Part of a small language model's weights.
Size: 8 layers, 2 heads of 96, vocabulary 4096.
Architecture: RMSNorm before each block, no biases in attention or MLP, paired heads, hashed n-gram embeddings, an embedding shortcut, skips across layers.
Training: 306M tokens, 5073 steps.
Each number is 128 + 32 x the weight over its row's rms, rounded and kept within 0 to 255. Layers, rows and columns count from 0. Numbers have three digits each. The size before them is the row's rms in percent of the matrix's.

# up: layer 3 MLP up, 960x192, rms 0.1, rows 249-317, columns 96-191
# down: layer 3 MLP down (transposed), 960x192, rms 0.101, rows 249-317, columns 96-191
up249 098:114105132099107115154156159190084126043107071059131103111086145114083123142161161145162131082124145115144095156127148150153133102143197132129146108100137105054140139096122074099140107154093099166120141123144041120138073151137105143207161121104116122109150079086138130063117151096048117134
down249 099:081144126141128087119128123176166145085146090094090096149088153037117123134134119199168169100096145119133111141079158125187164128127129146111153099102153042074155146123147155130143079121096070126103165141140089102171103186184039118138186131107146115132157153082130130142171163105128065136
up250 099:118148173154208117132123109162121121139171140099170148196145160148072129158156120092161117182140183132124124115184123074153182113105168171067081097125105150154065068122121080136150094080118133126124060164088122107124104168135089130161133103119135167130127102129089180191116139118128091178
down250 103:129112112128068162157142138133059182152140113087147081066182151100132164166132135139222123148126166183151135161168118173177145073151167093122167147109122167115137071149116134122164117059135128116067117109117122107110117134124162124200112119121096110162163151150121110174148146109093055149
up251 106:145150175105124087095050108145160116125123106101123098108131159128211133067113104123171135130089162121071159104166088123146087138075153142120132140108159119120062087115181197097121115128151151105136151109110149183145086164161116140143080091147094147129141084202192170116134141117047116192
down251 100:152137110099207114086148088098143117154102123130155142086112223157143151060212152165124103157074126148145120126095123136145169118136201058190079122172083111150115147153146111108061120095136079116108136065147082125175023167091166201133131191139111108125139128129155178101156099105126103153
up252 106:125159124107156115118138132189150174082115122165123157153134217124064093122086174148107138216150157113101110136149151105140201123061063121116104071105076132132100098180107109077138113140126115132090118045176173119192116120143128129123097119087151167130121117120136161126078093079090083092
down252 103:167104157107115114133107104139142153092131152166130142086142100168129113133193147111103154105119099113125179141150104084101150099079212080097132099100183103173122114170181153137107164121177113132172151119093105114195138139134127091156101081131112101100180158141074119202142122091162177158
up253 104:120130152129152166090087156103109077141157132103157128141118138119125152166120102170118128135108117118134131161133090075173197090077113119108178226048094189085130116147152110178148103060116154140119027078102066120103141161078139130130138084103135161180092140105105158108174123141099112117
down253 103:086118057128093086129126083158109170056123123174160140109182155101108141137111179111094131081135174082078100165107177142113149168107153110142098104200179091116154088118151093128130083129156056124178155197081083118110134113160132094133158168106147122114129140152129102139100154126124113166
up254 114:120170152162146164110118175084080124140118120139169163141122199131079157127086129125181144051084147104152176152120095172151149124148123150185137117089114144179120173122101133158131055162122140166123120118111130133180096128090086091174191114070136167091108133105170151110111156167142124086
down254 112:162153157140145114083134071178188148169047177136096124172109126174190120122129120137137101074157134140097095215149147173092129154160141167148129061121138139110160144109152165173153089164136072172128152115104147140144131150173094087093102092157145114114085119096152166102135139106209132106
up255 097:174129118164128142090083118156210119123075149103100118119046085081121148111087171144141114154204178078078180149087136188148089105107104143076070144111096080196156086127122090135111175118155114141104100151108136121163189172144103098199212097141108131148197158090098122083141071108133116063
down255 097:152138129143151139130089063124094196148127129170199084146163157134104103125188088088166087124082088106129133105120148147120097133118182143138104136189161120092131117138168156102172099129109170110183128118141108162154150170131127167151179132176167108180053090168107094140125127109099112135
up256 096:172118114158106109158139132103155174130153152107112142184131155132147063138123088128100049141166112150091068201099161156146140138101164075116153154101137145099161215089111150097121130121186147066091135161102116066121158172123097148137126113124103157122201179075154116112136121167147114137
down256 099:089157103099130100101149160157089097154111114163126077170082126127099133119122134147174145162140146079184167072130124144109095113124133113184126112165135150104107070112157139167124129103065118134154093044079143181120144150123203123088157120105115185203113103123120111128131163154192126099
up257 097:114132166108163057127169094155103151147140147161158127180154132086146169083071118117100119147124114153127109149125145130088152132141121114115106117160133174067038123132115098104122130102118159186124131119175148099149089119091160149072109096091118076144129147071047181118140185156178093110
down257 101:150099075198153187133118107079187176092081136136074157137133157123075126091130190180162084131132149060135104160130130157137159108116137158102160160142102137127143157091150072138202142124143090152152098150139141131088122166121138120154041142147148119142146120139079140173111116054162159122
up258 097:111091114137077115131070128147192095154152145133135150127136078078123096173080081127048169145081191152125110121092166138145065115102113118159118145118165123068075139068113110104141077069120159160152162116124132099076116137153147114114139125145166095121140095126127107099127159186076145116
down258 103:197136115071098161126070106142135134112147148135126047163110098119190109152176133087120134097153116187139192150108116105111088129136079140123160199176183140219111120133170139087101103118130149079134120110100107167098140165109157181064121119188118117112151127127184117125146077127132111098
up259 103:141160105132148216168145121157175089170127109142100123221116130176120168098164120160126147176151107152124125119130151127165119078125123081093155184131115120135181124193145170113158171131120075164165166167088123166067119135050088163123115059122109101192127152117132119107107130159155114181
down259 097:126114146153112100099154100146091122062179125110099158165103122131184104119115145076184118090090110169059096038194101148099157146138126126174130138062163109085098130172125112148108075085135097128174162120129170180139103147171114108173131141080144059130181154170085187124104142192136108118
up260 095:109140165092122077116166118108055104099121173124037092119092149115102180136171123136081162178133147113103077144147137111098077083102101118133126113129141128115119101097116114203148133142136066072127152171108058148108175099197097095098033131120117100116176108151163113081144157135153169128
down260 094:059131152151158173106135168109216118090152125144137098171175093132100099103115159209147114105160120174136091157144104150158153096126172141108090165153145139097163106105156202061060068134192172197153139166108150150142086163126127113143147122100130167112082174081140136154094100141111116123
up261 088:115178146089134100103107081140168157107089039092149192145090126120090136165116104104138106139065102156158099086149162200138108089108114156110121137113126162122144127139137143152111191027107108175220134152157166166155150096110161120189123109127128106120079096154079132120135132121130110117
down261 097:103137069088079117100113151060102084175109059151092166146128119112144062162136127178178121158056142161097131085152166177097153155182130143168127104136128133110100087110163088168112088059148131097123116131185135121134080184120151142176072124137133165170118109174083142161162144155154125134
up262 094:151150099141084151164128155128186099123154171103142118142096066126141086219093134210126140138139110140099180121141140114144200172117150156131112131084119125112124148092198134092144080052170055119117160158079138136154096106156160128160074159135097144088139176163090125114131188100166091163
down262 088:149118150173114131110192180097142175104141115172125088099104171121122167109082117131151149145156119135138092114065139131074104113149165138139159105165153063129154099201122132119126123132103105094123111146147068148082180050136125129088119128047114097121150158112131114077107149154131118092
up263 107:106119144128129126111114132082166176099160110108119159124145131132151175136089152139038152128149165116141152148153096131130215132175130197102101183083127087155148153112090121108130133114188131137086177137128132160102089121117107177111110036092166114131109083133126081136083097175123079121
down263 101:166140114123160157158114103193163156100148171114128113099142092100074093197133089125101199114157085161114146131125118149102146123111132123084159134132153131092140084113160140147109117096089105105128077108178249117135132088160167133154095104226081134162068115086127133210136101112097046128
up264 103:136118086159157108084054071115137157166053101129195118088132159101071107152147135160114172126116124110104130175163201156155115141139095141129131160156140060093073116082070150167128166112091168099126113185125119168145091130191119170061133149149139153127097124146130186160127039141106166081
down264 109:131121138127157116158181137170137123135101192136168146062078125114157104134059172091125137185117178164119218119159171147127094119144088126105093127114106100103191123138122134149142141144097166129102100182117133128163077162130146108103124145128161122112131122182174097133107167126101196162
up265 114:158137117184137150093138110141149136119138144145113109149082095069158171146095152042115121171180151156150163128181081089176151138144098104134187124149100143084136077090141131110185130133107089183155081072162130126113112151133085143129162162173151113161147083108047165142162098122151149137
down265 115:164122153174143138130136152135093136177115074095127121107107120140165135114143110141153135132109113207148189091147124177134127110140173119122189154130148125122066139145143116118152111130134169146176136139128140095069095136146119120077131120091119152160139110089151191110119092132070149172
up266 099:117109077123138136132146162158132093119070172115067250093114046059087108164087135144104099120127176138085124164134132079116097134103104104152127074117111179083128128174128149121166123094081173120138108136099143136154117132133107130124086118142099174154083155077174114125131160159161114099
down266 101:113103135078079122033128089103191108173121116103155085097127125182197139117071055143092113077120152141104158176111117115119176168090133143139085129124174155110147118097152152130119129140139079124125154133174114124207091132162077096072138132150116177104099162158133099087110142083140154149
up267 114:143131149108141077128131097085111124151125142084156140160162094156149154150133173044174132107121134151089152096105076161107087142146124122173158129144114134094164158070144092140170140128138135153126105159158139138153067150129133111075149065107176131091089096147140109124148100143126104157
down267 107:107121072096140171145130155142084177085156153077140156134161131174152061166092167107193153182125146157089134099131138144121119121233120132184093143100161119130147149112184096123110099124118136169142114199137093157155065115094130113138154195144120143088113154117150102116183111181122116144
up268 093:125136099118119153108106114141169088126125255183177108164091131137148170163099100157080123104168081199161112175143125100051138188124154088108138117069160120152175134157126148189138042059159127202139170154137122104182130124174145128123153157107152139128137119123123124134121130154171130116
down268 098:091130117123111137133109150158110112166069120109127117133122176166086113139149208136173090097139104128155117092117140130093110122177090136158095091128136127112066119184113152105132112206125170103162135141212141122059088113121110100079106140112118103103159075170086088082053178097028131114
up269 109:124138171127143129167070100107119121161151124084153200165079131167104124168121156085165135165127106190091127186111111108118178115118189126101129135101116123146185074118085125151158066159155143134101119177157082072128162098096106096076107136092139117102143166107137130168096152118128178136
down269 106:150120073098094130077135119143096103141149091173161129099062095126095123180103166123126093180139044167140150117113135166119064130148160065105159123117164129135100102162122155118097121188194137082168213079152066089134123131077126136145149123070158132169155185093065102111097137104115128134
up270 097:139122092136146138152099111104140109154160088125117118167073100163143138156095150160154223115129159162142071102101182079126080172120177146182125045131070135239123158092120117151158116091115155127114128120075128089128124102155126189138179088122070125110169141101108121093106097117127132122
down270 096:170168128125108164101107148062148112124194101159147081108115058159130132126174120145122145104070119176156116142114104112182113164114110169109108128120111145202037112140101139154069166154088157172130126094147095113108168138107086066117145098153120101092164117080166097138080063097114139113
up271 103:113100086134091104170149106139125101129143143138085162172107116064085140116094103071122139135077142112167130077172102169166079116081149178168106169144142150116185168179096133144141145077136108152145105134144144095184099094112095108062124143152195168142162097118120094120131188167104142139
down271 108:164169129097086152113141137105163156142190091166170119191147155142163112154147097129105135180148157143167158114163120100121070170159135047100128103160139108119153164145140167169091112143131130133158168173122097107125076144154141165149104121171168143097209148150163112120132080141148123085
up272 090:174089163121141065118119128111073122083112121132162078176087125106131094146101147149087112181101130154114122128165120109087138117099149177133117104153083143150150172101117158105139072113109057139137154098064113103088161113069146159109082090142156077135069128050137188175168196135146178168
down272 097:126146085095130173167171127137139107112116095162135088160134097126109132151126185020136124157131144125160127145057102116118117128104140171157123182100102036145086146142164108106149170163121158097136118141097141114160149099103103132092171066069155174127162134137142105098128099105049149177
up273 109:051109134179109140172125058103138125118153136119119122124194111118110129103153147120085114112127113114086105105139166131164103101180092136110109165155191165118104145158169165101121116172099155039128161140163107143163202147153161147111036065156119098137094115185127136118115128132136107155
down273 104:126149133090134108153135140097177115160177196186106142131136168161140142164113169123122181149104198137225202126043042094101080147151027116135083163130101136157093100149139131125072102130131113118111127099136152146135155087038107103137137120105099104139178192128121155143074151153096130148
up274 100:128154219149092184136065133118166103165160099157062177174110119101098077143116133126097131144098139141113125163129118149153131108117168127105096076121150117148116108133092180100217070094183134130093147137137202143151124133145125078162112115123146073133144107096100084100122080134132117165
down274 104:183147103165120165134083109166128135147179111132121104148099168108137113092130069171101171120117161123090163167130110135088146109148123087062106086111157047125120157153183157134103112128209132054173172147082129150186083115134082116135126147088101130169074060128081047109119108090132100124
up275 101:095094112083149170104156123131115144110125103189137185089148082153099148137093141156146217108066115157123121082133149148095150096135092065064117169124052074091069118094175141053142124111175106100137159105133107160091154208130099105111147104090159113199161106160162147135126118161136133165
down275 097:234144075085063115094154134107166127170097142111140069108141067177177157138130110152110100139174113213118119154148157143124175090062084143126102164120096105103117159107135128110133112098145091113171105165112144098164140140181150122158187137140061126153140177172165146148144147083115121067
up276 101:112150122102137133146143123074095138114105145133131174147117142098101123110028193159141155159116109113136125122191150144107086146094154107158167068164156138219111114125181147128095115136154164140155141130173161088139061159104145133119093164132157109118105127102081060131109133111108196118
down276 101:165089126120100187137114083146105099078148152068118097117107150120151114095112141122162128114188174109158135144093131132102120128101134186133101059129115173146065127153150157139056107175137080172096105105135160140145131169136181092177148173140117116150101152148156136182096120138145130074
up277 101:155159116104163102108095070107072151119105175109131074154091153095101151145138164162096113083128124130082140101127143174126118167144089094162147143114131099157102087126125125076182125110075176135155119075153114147078142103158082157116128166196150134052146112151128102155163103128114187048
down277 100:131136134130162153117153128116128115078176150122141097172090179135115150119147099109153131098133129189165140105117079109182084161129165095097136106120184135137097151103116138113115105136136133117120201170193110146079093142125146110081087188149158068146162101162145152149119137107184100175
up278 094:107120071090123134124184106119125116100133096080147057140150145135082134127092136111102086147076155145165110139093171109070084133111118115131038064154138142127116127113114128092171146097133163146104126057098158134114101179114135093142063052137169092180196173113115120107167152172129207135
down278 100:121081157121168119126179094134187135173211075139153095080137114079081090152130093125096150158048079158185147181120137095094119035189123144121104151168111092158129053119172090135166146133103132147114145093146095166094179161128136125151183128126105128161124150166118126111059173129197127154
up279 106:164092093083092082159124113141127134107160092166141140129155072086135126148154112059138128154149165150155120140088134107132068111122104092135203114176162155110104110121115084102139130154161202177093110121124142114124161162168104149125148171103144123149166116120179151140199096128123115090
down279 102:162083103140076124160154110178134091094159140081105150130128136103118104141128096105157074118097090140131113113076127174132123134109106046146124078110084154111115133168155122163160170088180133174092115083144080126098152190107145129137092151162155139103160180180185126153177098117126080080
up280 109:116159109101080141097166078165140168162117097064078111197099122133144146197117156102126160172134082104143148099129127121164099135156050161106049171156173146129081130217148142145141130130131108087113115135091140162120107164139114120137128132128151080130074111132077163138131119125153127057
down280 102:163109120152107138142109155153157155174133162162137087188174128153155140085119143111082174120136082037120159150182130083142216101149123120083084111088116208104139124141147113102186151137149113119079166137133157112161123108134140118163153132112124099126131115110097152161151143113128165134
up281 094:096114132130104135186151148101093092183184135082168168123130139129175118104127133127121134101102161090096108067130107086115115148154100108107121138108034192148132158116148186064080153134161035139189131046110156155183138171152110177101091102158090091105080085116117136096118121111085116135
down281 099:155142132127142130103185158165113090138134175145154064129132103174118156106155134122152119098109199147140109081111114106113136113136135109185073131142123175141184134078132112162122125102130125095096199145107169126071120172120103113137140161101113116102093109135140097092129084123103094138
up282 102:127141108134090126163103114111121108093189214144129107124149147079107161088150153151093134114136099099172133128107139115129128132116095104124147108121127200128110109162123127089161106081117072121092153118105138121081197147110096101097134117119127126194117114089136129139202186091151174113
down282 102:109137129147111111123121100121013154123118083177128111088163138077156154090158144144147117182168140140104103131145095134126139182069115150169128122169091125106161126140149127161133161176054140103133123168117126169107088122158119113120143111084103141102178161082111161108145132200086115121
up283 102:154133134109133164076131152136119207072100193125131119109047159096102103137099156116125116155110133117112116108120126128120144161094104101142153143120148145112178162112138156159156133109089109181132138089126107152110180067143087134193110138123149174153139129128099141096087136176188127150
down283 105:112137118078128090136117104127205163099117142146144113109150134070157142095178117156157094118165128102113147104156108130173139069161143144167129141119103148182160118164168106106155116144156124062102191121152120133096130168155154135096113175142122097088174093162112087183128126124150155136
up284 100:118160109161165138115169182172154118110177125151133126116120125132095126115134217108155124121112099155141143159105136235080164088092128159165088129140128094140038160074127110122101121128086108145154095167114111112112118121132097100140107096132082132163095104087146183138081164208101203119
down284 096:074113188100078050119118101186146043133139107113164113157079168144113122144126125105160155123126157160136144119129096141137141128124151147102114120088124115167082153128145080157180129126166118146162114124093103134154144043101104156114174068143131172106143106096090065100149102116193104129
up285 101:113080172140143139119146139116166138167154076154097176118067084076125180082118164102142199098098154141108136160100138158080145099114138127175095082139109117109136222167087116151172134134161117152132103131114070099092197127136098137104080165134168152091120095149168159103096208159162133168
down285 099:157118094135071161117108101078125089081164077148147147129102114138127077127129128131148177101182171126086168108081130157141117130132165109185121181094171118134059132150070132119071146136139163156105157126106160128151108146121138141131217110129162158123179078163150164118156175137148076132
up286 106:117064134202117142130154124092154118112193118133160104168148109120115134101132091111155133167148149084171102124106210133174135108086147118141100120119128147114081107150167150099186149077100160122171037083087106144132081151103118147068059099151107120146130114165077155084084165144119105170
down286 103:146060132169199109096177154153140132073141068149176174118110141133099118122140130173169093125085153127130154106084148135068133119121147116130085100149152166155088108100093136127176152178103158149144066113106130119158068143178040139140110148093146100112170113127087114130089175149073124114
up287 100:148130086145151128172122121136120109103159135121140189143150156115175164113146084102105130158122180105095065076128092144097142133148109139189095119115108160125136131114092086125139117107110136084141149143158103109075095114112159129068169153126129150135128112110112107113106157190062139111
down287 093:064103123074153159138092085145102109087115193161134152096146072109119148153107168088062115121168110095169120124122184098136191108108083093114195125143132099145131058157134176120163145167157105153110138101113150091137093158153097155154176141157134110140150186136069092127149121126157151099
up288 096:131126140114152066184101133175087131164146158142077152106135124052087090123107168131114054132075125110125109177159138119133187166124143126058135130201110115124117103111131174075157122155076076135185126095142104100127133086160106095085160119161068110126134071082084139158110097100133099157
down288 097:132155160136168143174131168119140178120135150129156115158130150165102042157156130111111157168047123146106161107082158149073118204155138157143175144166127163118155090140075124122153124147109127133131080089154098118096185142090146063104139150129101075123104095116129095098135113143175144133
up289 093:110182146101153085107162107107149162161085139165104128090046092151095127171106107109171120080122134137154143118113146098101202137181195157158150053090132115108089116155118079098187138117177106101099131103121129109154117141112165149084087130100097171164115083059127112165135094111184161174
down289 097:096156138165117067099088064115091147180070103155142096148129135155134145123094131213162139098174131115106115097100134135159141148127148165123152141106121112103158133160050126144104122201119200074096145174134106110107180131147177123137123118084150082158083087174113148157114108090152089155
up290 104:141114158118140089117086150106168119088154120048151183134138122129108153101056127128155141142140168173132081110153106093193100098103126178150116120113093111138103115154144112109117148059128149100165153188063118134175194103195134146077125078083133125157088099157134121072053150119091101164
down290 103:104157096120146148170200099090150123115108162147106156172107163169075145133165114127137093167124135097142139103140144155144093129140184129134147088130195196125090064124090167160152137129109085158124091161104085099145174094083145116076123117147153161119113124093091126118161051165147123108
up291 099:209122119201166105100178083097109139095145122106139113119102162107108149150148160085121075113132097104141146148136053175101130139107103179100092162149073198154089079116127153137140174124150158116105155091104150135142141146157083137114112090115145136133135149135111098167116046144125178147
down291 102:103126157107136135086155129126147080078112089113143081130125142130144088138174140080137151122167129133091060143161126089088163096112083103151137179126099091102106079110060136193176134191126132182159057181093146161128130092116124102160135156142117110165069133106092183141130103094131152154
up292 105:145114110141111167125139111153135100107095117061151142100179144173171121162082136175106151118143145117192185140189084140144119189093169088167125159144106145179169086132140110101124101113108141110102108185176097154096118166161117177116108141174139186077211094095099132017100116091089172106
down292 099:118110190115162163139154108138165112118145097136135115115144121160108091164091136100083133126065177076162160129064104168086159164166165127135132138134103114141087175087178132126081081165078105158104143115161135125076178109112149169141111080080118171121150119091175120134115123131149138121
up293 102:149142132089131166118176150154141113206086133142073147099090102120099113132142174094139145097107159182118159142114138062128127076129147168197137161166143188098097116177123139132123119164112137176144081148076194103164055136160129085149163088115146095121097136124180115104125105198090144105
down293 099:120121125070144147116134102154099160098124132150120074149098132116145171063120211140155144086199197109144139065119109135159121076149137083127138150147111068136137121118125153165079179194085147110178158116153084193088123139118110083094160158128124120133083164113149131112132095106092146137
up294 096:162063175176121120103135155143103138073142116067101160174068095149122144147130119103105153116121098160171188127117123138078101149116211190155142096111075148091122137158123118160107160162145167124121158120135113146091168115138136132137146154136097101145141076107075129061159112165067105111
down294 094:128139118171102090175075091146095120102126125129121159158158124159140114114090157191138187113104105194148157138115121124119125154099181166189134125154146096104079191147135154176082168126160130140111158136078103128123140069143109110125164119113105122094108089080096149123149133171126107170
up295 099:120119128140136080123104137088112082148156142144131140067058078149150086144150147146175157121054098110154126114147116166069133133145069143114127145136153109113141153164175143104114114187132140038090110155125158194087149149098123102085090057099082179171153132115124134174136093131159126206
down295 099:140097154143110110104123146120158143095102127129170131119139137139165076131098114174095081111143126130121152107144136187149049185188081147113112144225119166104152110096085162093168143170114091183166117156150110075140130138125158106117120148115099124158166086123078094175167121120110175150
up296 096:173122130149075145106117090072143085074124135111167064144152124135079130149145164117055071108148178115095141142147146121148074076137112169074123160120123155090111155106080130149105110111105131093149128217187145161127156132156113107118166130150110158121104094154093163089175145072085144166
down296 096:153110075139170177131147139157108159166111147064105174136194138077096146130228099105119112172115108110104126173112129131146207179115151101138154136082094094183106177076122093102083178148114130131121085161091143141114127082184157139118143197132092073110131071092109094119173125100104083133
up297 099:091107164133139114113113127140148052156129140122141147185109088141112174159033138095109162152118134136136052193099104100127131116136161113111084119143139098160197183177150137089136145066122135094139137151116122129089166142185124116133088076143158149139120124029124132123160154135130160142
down297 098:122075134164137118135123175216116115096082132131064116124112153170139086064151120206125103104180142150134107131083156138143143161116091099098092166100068082159198180152104121078094133114139139094151150147093165114131134127130120168123116131061111106083131188113149150121100114164199128067
up298 100:146136129080133170148135168151146195118129097121100121097129135140133091048114122153135153114105141130189153120168147126122125104133116141065129162111155192129089149145070161124098134121103159146173038155131120077139121164156124089086169080075168153137120134095160119116173147161065117120
down298 098:089125081059116156210170129077147143091091145169071164092123126090110136129143145161094107134163118113157115127193098088131073056121148121121125210183134147129106129148135131184039114148126130119133119146180162130149129087182154128083147100144131156103118148171133132075133089121139143149
up299 097:116140165171146101137091146137174120164154161115158145199074124123113190094106124157103149124103133093072161173126108098138165146116155105179156129123188107115172138132166139075105109148052176116088117148074132156149140084128108127112071096119188142126148138127188100114131135192153108147
down299 099:125129082120163097150155153141099202143106148125123142152109132164139100105088138155158136181184149109136122117085142133048200120131155185172113118106166150137139095100160090194127136023109079160125166126097113156106130142135143112140026140146103130048143138072132175148137107086119141112
up300 097:169142138167211076138126143159155132162161130124060133139149105126128101129122112178086155128174101092145131103149164159158130187082111156140114099124118057093065097119159192147127116150097141089147131149194114148172093137161138102082134115104131114159179055154191100093168097080225149151
down300 094:095111116157063158128151104141132086104110085146080074080125164123184206060127165078114130102112084139138081159119118148080147107112086123111091118114133131142128143095196077156143094108160171129120174076138137095102147088112152121147158126141147122136160152073115163097089137155138105097
up301 097:145181110098071127027136116093177073119150120110165119169114176124113139100148182128167120166092155147150085158142100152134157116083127157126150115105138091092105125066126103131178158151146175109118163079138183116032077145130098065136103166102162113129109110173150161131108135167123069132
down301 101:168094188145072081108135133097106099123195139145160087117127101149148124115156152071127187163143123178102098169095140114136097145139147151156165099072052155110105148101126133097152076128105110184108136147109116137140110141118119139090193156129123087186175128075118109075127091130210061160
up302 098:118124111140133100127105147162170132128123090113190144128185135096057094130123105077127120139092095113111139118157143131142079072145169176116124127094162177098114108056119120177160135154086212129121156138124168149177183172116105185119092113114141138120098125106133141110193141115047126127
down302 108:086129112141102143109150164122144127172118073110146064104137154142139122194199154104126157160109122139064092081135095162172161180131033136149074121118138165103176096113147166128113129141100150135191162156127141104088149124147198157103134136108131175166107115149143126137130061123102179151
up303 093:114110096115151112093176120178132091097143091219112086164088139138102149168140158163141122111100146124169168167095130100122132122192143145167089141138163161134163169154089150066182162157145138131180095152147132104086132150123097126058123152101143157099097105087121150097096158178177123074
down303 098:129123112161144087178088118138098119148154130135129206155169156126060178057127140184079130124179156127182151135124077129136145061140170137146117159116165112147128160122114055092170170146106170057136167054144173114038123160154143111152113081174090148085129125104115083093144123168189105157
up304 097:103120167084087105118102127130140104162131154157135100153115086141101120145156116191126044139149128143124140086088145188135149084117104147099177137087185109105086128083154127096122137157176154101152170093184103075158136122077110151127100117114153105170135065100099146124140169113114165143
down304 102:097159129111148162106102136141148051087071120152118183165135122169088062174131120097117117096128109121181144092118128178111154171095100147142146122084139153109121085153166105137034128123162113094111113166181134117098183149125159110148129152197158063143076109140129152059137111107148131099
up305 107:155128143072132136153085179099122077117114116109170179147103129064085120112073133156161076164030087109135104149136117131109108150157124189122151131082057133125137181126101131102133083101195134092140118120070166143153129127104104140154121185119154136194095099172197152143104137163119174112
down305 111:134114090190109174133117133102192118157109087098123092132116131121136173141090083128122099117126072100130186112136109147110136079124071136150088146116112116036144059118148117077118128140136122154149095127130189149143151141137176114123138076122123141104150146149177164100131161148139132151
up306 099:104128095082166143169082152106176144126145116087080187154128118079162167128062098143133087060140122139104143154143154168155129104124044169121113162159049099081134121121079114128127090094178105101130117162158157088137151103133043086157105092176093131130115096115180106156096160185114088090
down306 099:133070094135118115136164201104109119146079142150172157147135114121151117081109097126162085080111106123127094116079118171083105119066095135187146110113145107170137132120144163123119133152107125101148111122093154123108103156168131144167140109097153073160154126112111187145135114089193080100
up307 116:180125146106090157139103137135075163098130085102137100146193156156117162116134048126072118183154163116175110154136136106143139128107170119105162188135185119121135138120121170063135122173124075147134146155151175101172082184113109082087123134129175156128128147136117179124197120128106158090
down307 111:129151126094136111135076111169195151126195145112130184118142096129149079157177083144077179090127156090122097114159160114153126115108089162113126118108139155149121102121126136063118198109134113158138180173159123073179147115176146059125118143156133138150106193132148122160093124169150192091
up308 101:123161128095125134123145149160040178170101166127170065122139121121138119109110182108114129132098110180071071140137136150164099138086117113140134177185163100095162150168151142134148113173092093128149121130149106088108181136152102128165114100127086113215081173106144170134097177117118143165
down308 103:148134111083155104114109130123086141081145092165090136149070134171104138185188201110181113102083147128132116114129048177176102171080119174112113201128126135112080139108187118105088128172113135116071124135130103141132131138101167108129144168119124130111111198132141085092127136091162143129
up309 096:081141100131108079087074142125151159134133173082119171078106106084091112149159105107147122118115121120129100168140087180088048147141149148127084132152075153090115136136128118202075117048115157159130093133110167116120098109034088100189113085131158123111087147153140103120114118082104165164
down309 098:087088119125124146092109101097177176181092087101128142073099088078158153132144073110140137101166150114084099178150157155102147139102101136123095152153079112184117147143135200140102161130125150120108170230139119097135121168127193082112152153124122121158182119150103143127135138120119104067
up310 098:117094141120132126135070154133184101094020184135109135135179152096118103145161111122144090144095122112158077179118141130114178145082129143118154090099110106112116137070122100113157106152161154162069132133146078136102094140108161140141150135127161128143110106097107140111124148132080180108
down310 096:100123187118195111137100094112107135145096128174166131151196135076163037151157166121058101098136151124159116172123140085175204128124125138089142115164118130116107193112150142123136099095097104128122198108174121134102163184120104131142152123132139093141089140176108149109100167124178170103
up311 097:105152134137135121170113091120108101077130124115133168108107182143107095208154162153127107162181101129087051108154133127127107188102097120161167177102131156175117148122098063145111126080167085076126144146111211167130084194145057140149069130138134104134166114086146089090102172162098096102
down311 104:103114189136121168166118087115172154120190151190074118122145169125113156099107128159097183128172106155123173066116109097111181137147160126118097138198125129074128141091137125100132147144125162134121097080153168123119199161134111073078124148062192137053105150109120116105148096156116152123
up312 094:127145136059114096161160081133113094136148098104075148157196109097139215082131060166095119121081107133111128133082094122078059059084115145122124145138161143105090147115123196071155195122115141118134143138147130108147103148132099117019123097105140152141155126123074086069099160123133078152
down312 094:129118183134150075125081112152134154127112087104152169146187085110115097151098150142110057140109109138140176091139099139117104095119141152165149112149150179164138062126139065082146162199080084099181134107118150120155111195107148123150102136144147107159077181086150097059158162077094118141
up313 090:117154114056146060156095106121124142160136176115170123124138116111124108119115102163157133169089132132107134142106096126143116136146115139146076133132102081130097156167125113036141144091092085162099167149138158134076170162125096161145063110140129127177083080092113116112082108144124104176
down313 094:202087132139082049134143102134072121117134122082184139127129096142141135117114145157094151158087114164168112203140179115104114162160108144064131115183133152135146166142131142153060115089112151087117162144148101124164174128114110109100089124141155133133168065140075171123124101141073119104
up314 110:156199082070107143164167150154147096089133150124115126147188109157131121142150161108165088156094134158145117177141106084092100102131138079105082145107095155083142159181157140102154084136105168150148153136153121174177180107169080161169108110116124158124128127120162086104142173117114137157
down314 104:119138148159161116170176117124126120174135110111127156180151144127079157139114119055086144158129157102126180090168091113181098087168086151141127156117136110157118127108096140082135142121113070118123115127106078120105113170144155156117062084180169116118140145163079038160137141070081186073
up315 097:154096117137125158153119107099148121194113142127125171095159109157150123148108116168129155136163149156083092096175154144107172111143163163137177108074128138080124126183191144111103127131155164112129115062140139114129146150119080096066137125137185093124139055128118168161084094152112186157
down315 106:071167139134104156150130141181193141133129137174084101067105105161178141122150125155074115141107130113112111078059115122147131136127071145063137108048140094164176113170176094131080204149106120127058117137161145093110147152092151112168105133164146124138139162179100124140079132093099208110
up316 091:101155155112112093108184136112171195114118098112125090129122067095097166143165129071066150137086155139093093152168152086104144136095145160085151155135109089163116119128063191100060104112113146082155148169129096103146126114126088148149096126083118155131122089151063122112072184148192095153
down316 095:141147091091126115152113119133158115136101122167105145107136060099137097121103163059104186158087098087174083150083112124144208106110147126128161079083138153147132120136184071149138064114144147155135110083162205118132137087153095159137153151162112158130135133157191165124117144098181107198
up317 094:126127154113170083118080171127074140146108131094170165153165073183078179155085156098094190150115206144133197131128144041185114179160128134122095096076076169096122155144079116113155152138120080158144137103111135170093122138163116195172160091111173080120140122163140071114095106115104102104
down317 094:071166137128124068104095160121087102096116176146096133146090139166106150164132111138135183134129123122102155126148151099154125148072175089159084186180107108083131089139135158207063082106114125115081152093092136122148147099095176104107183132093159152046146129138151112147078084204163080136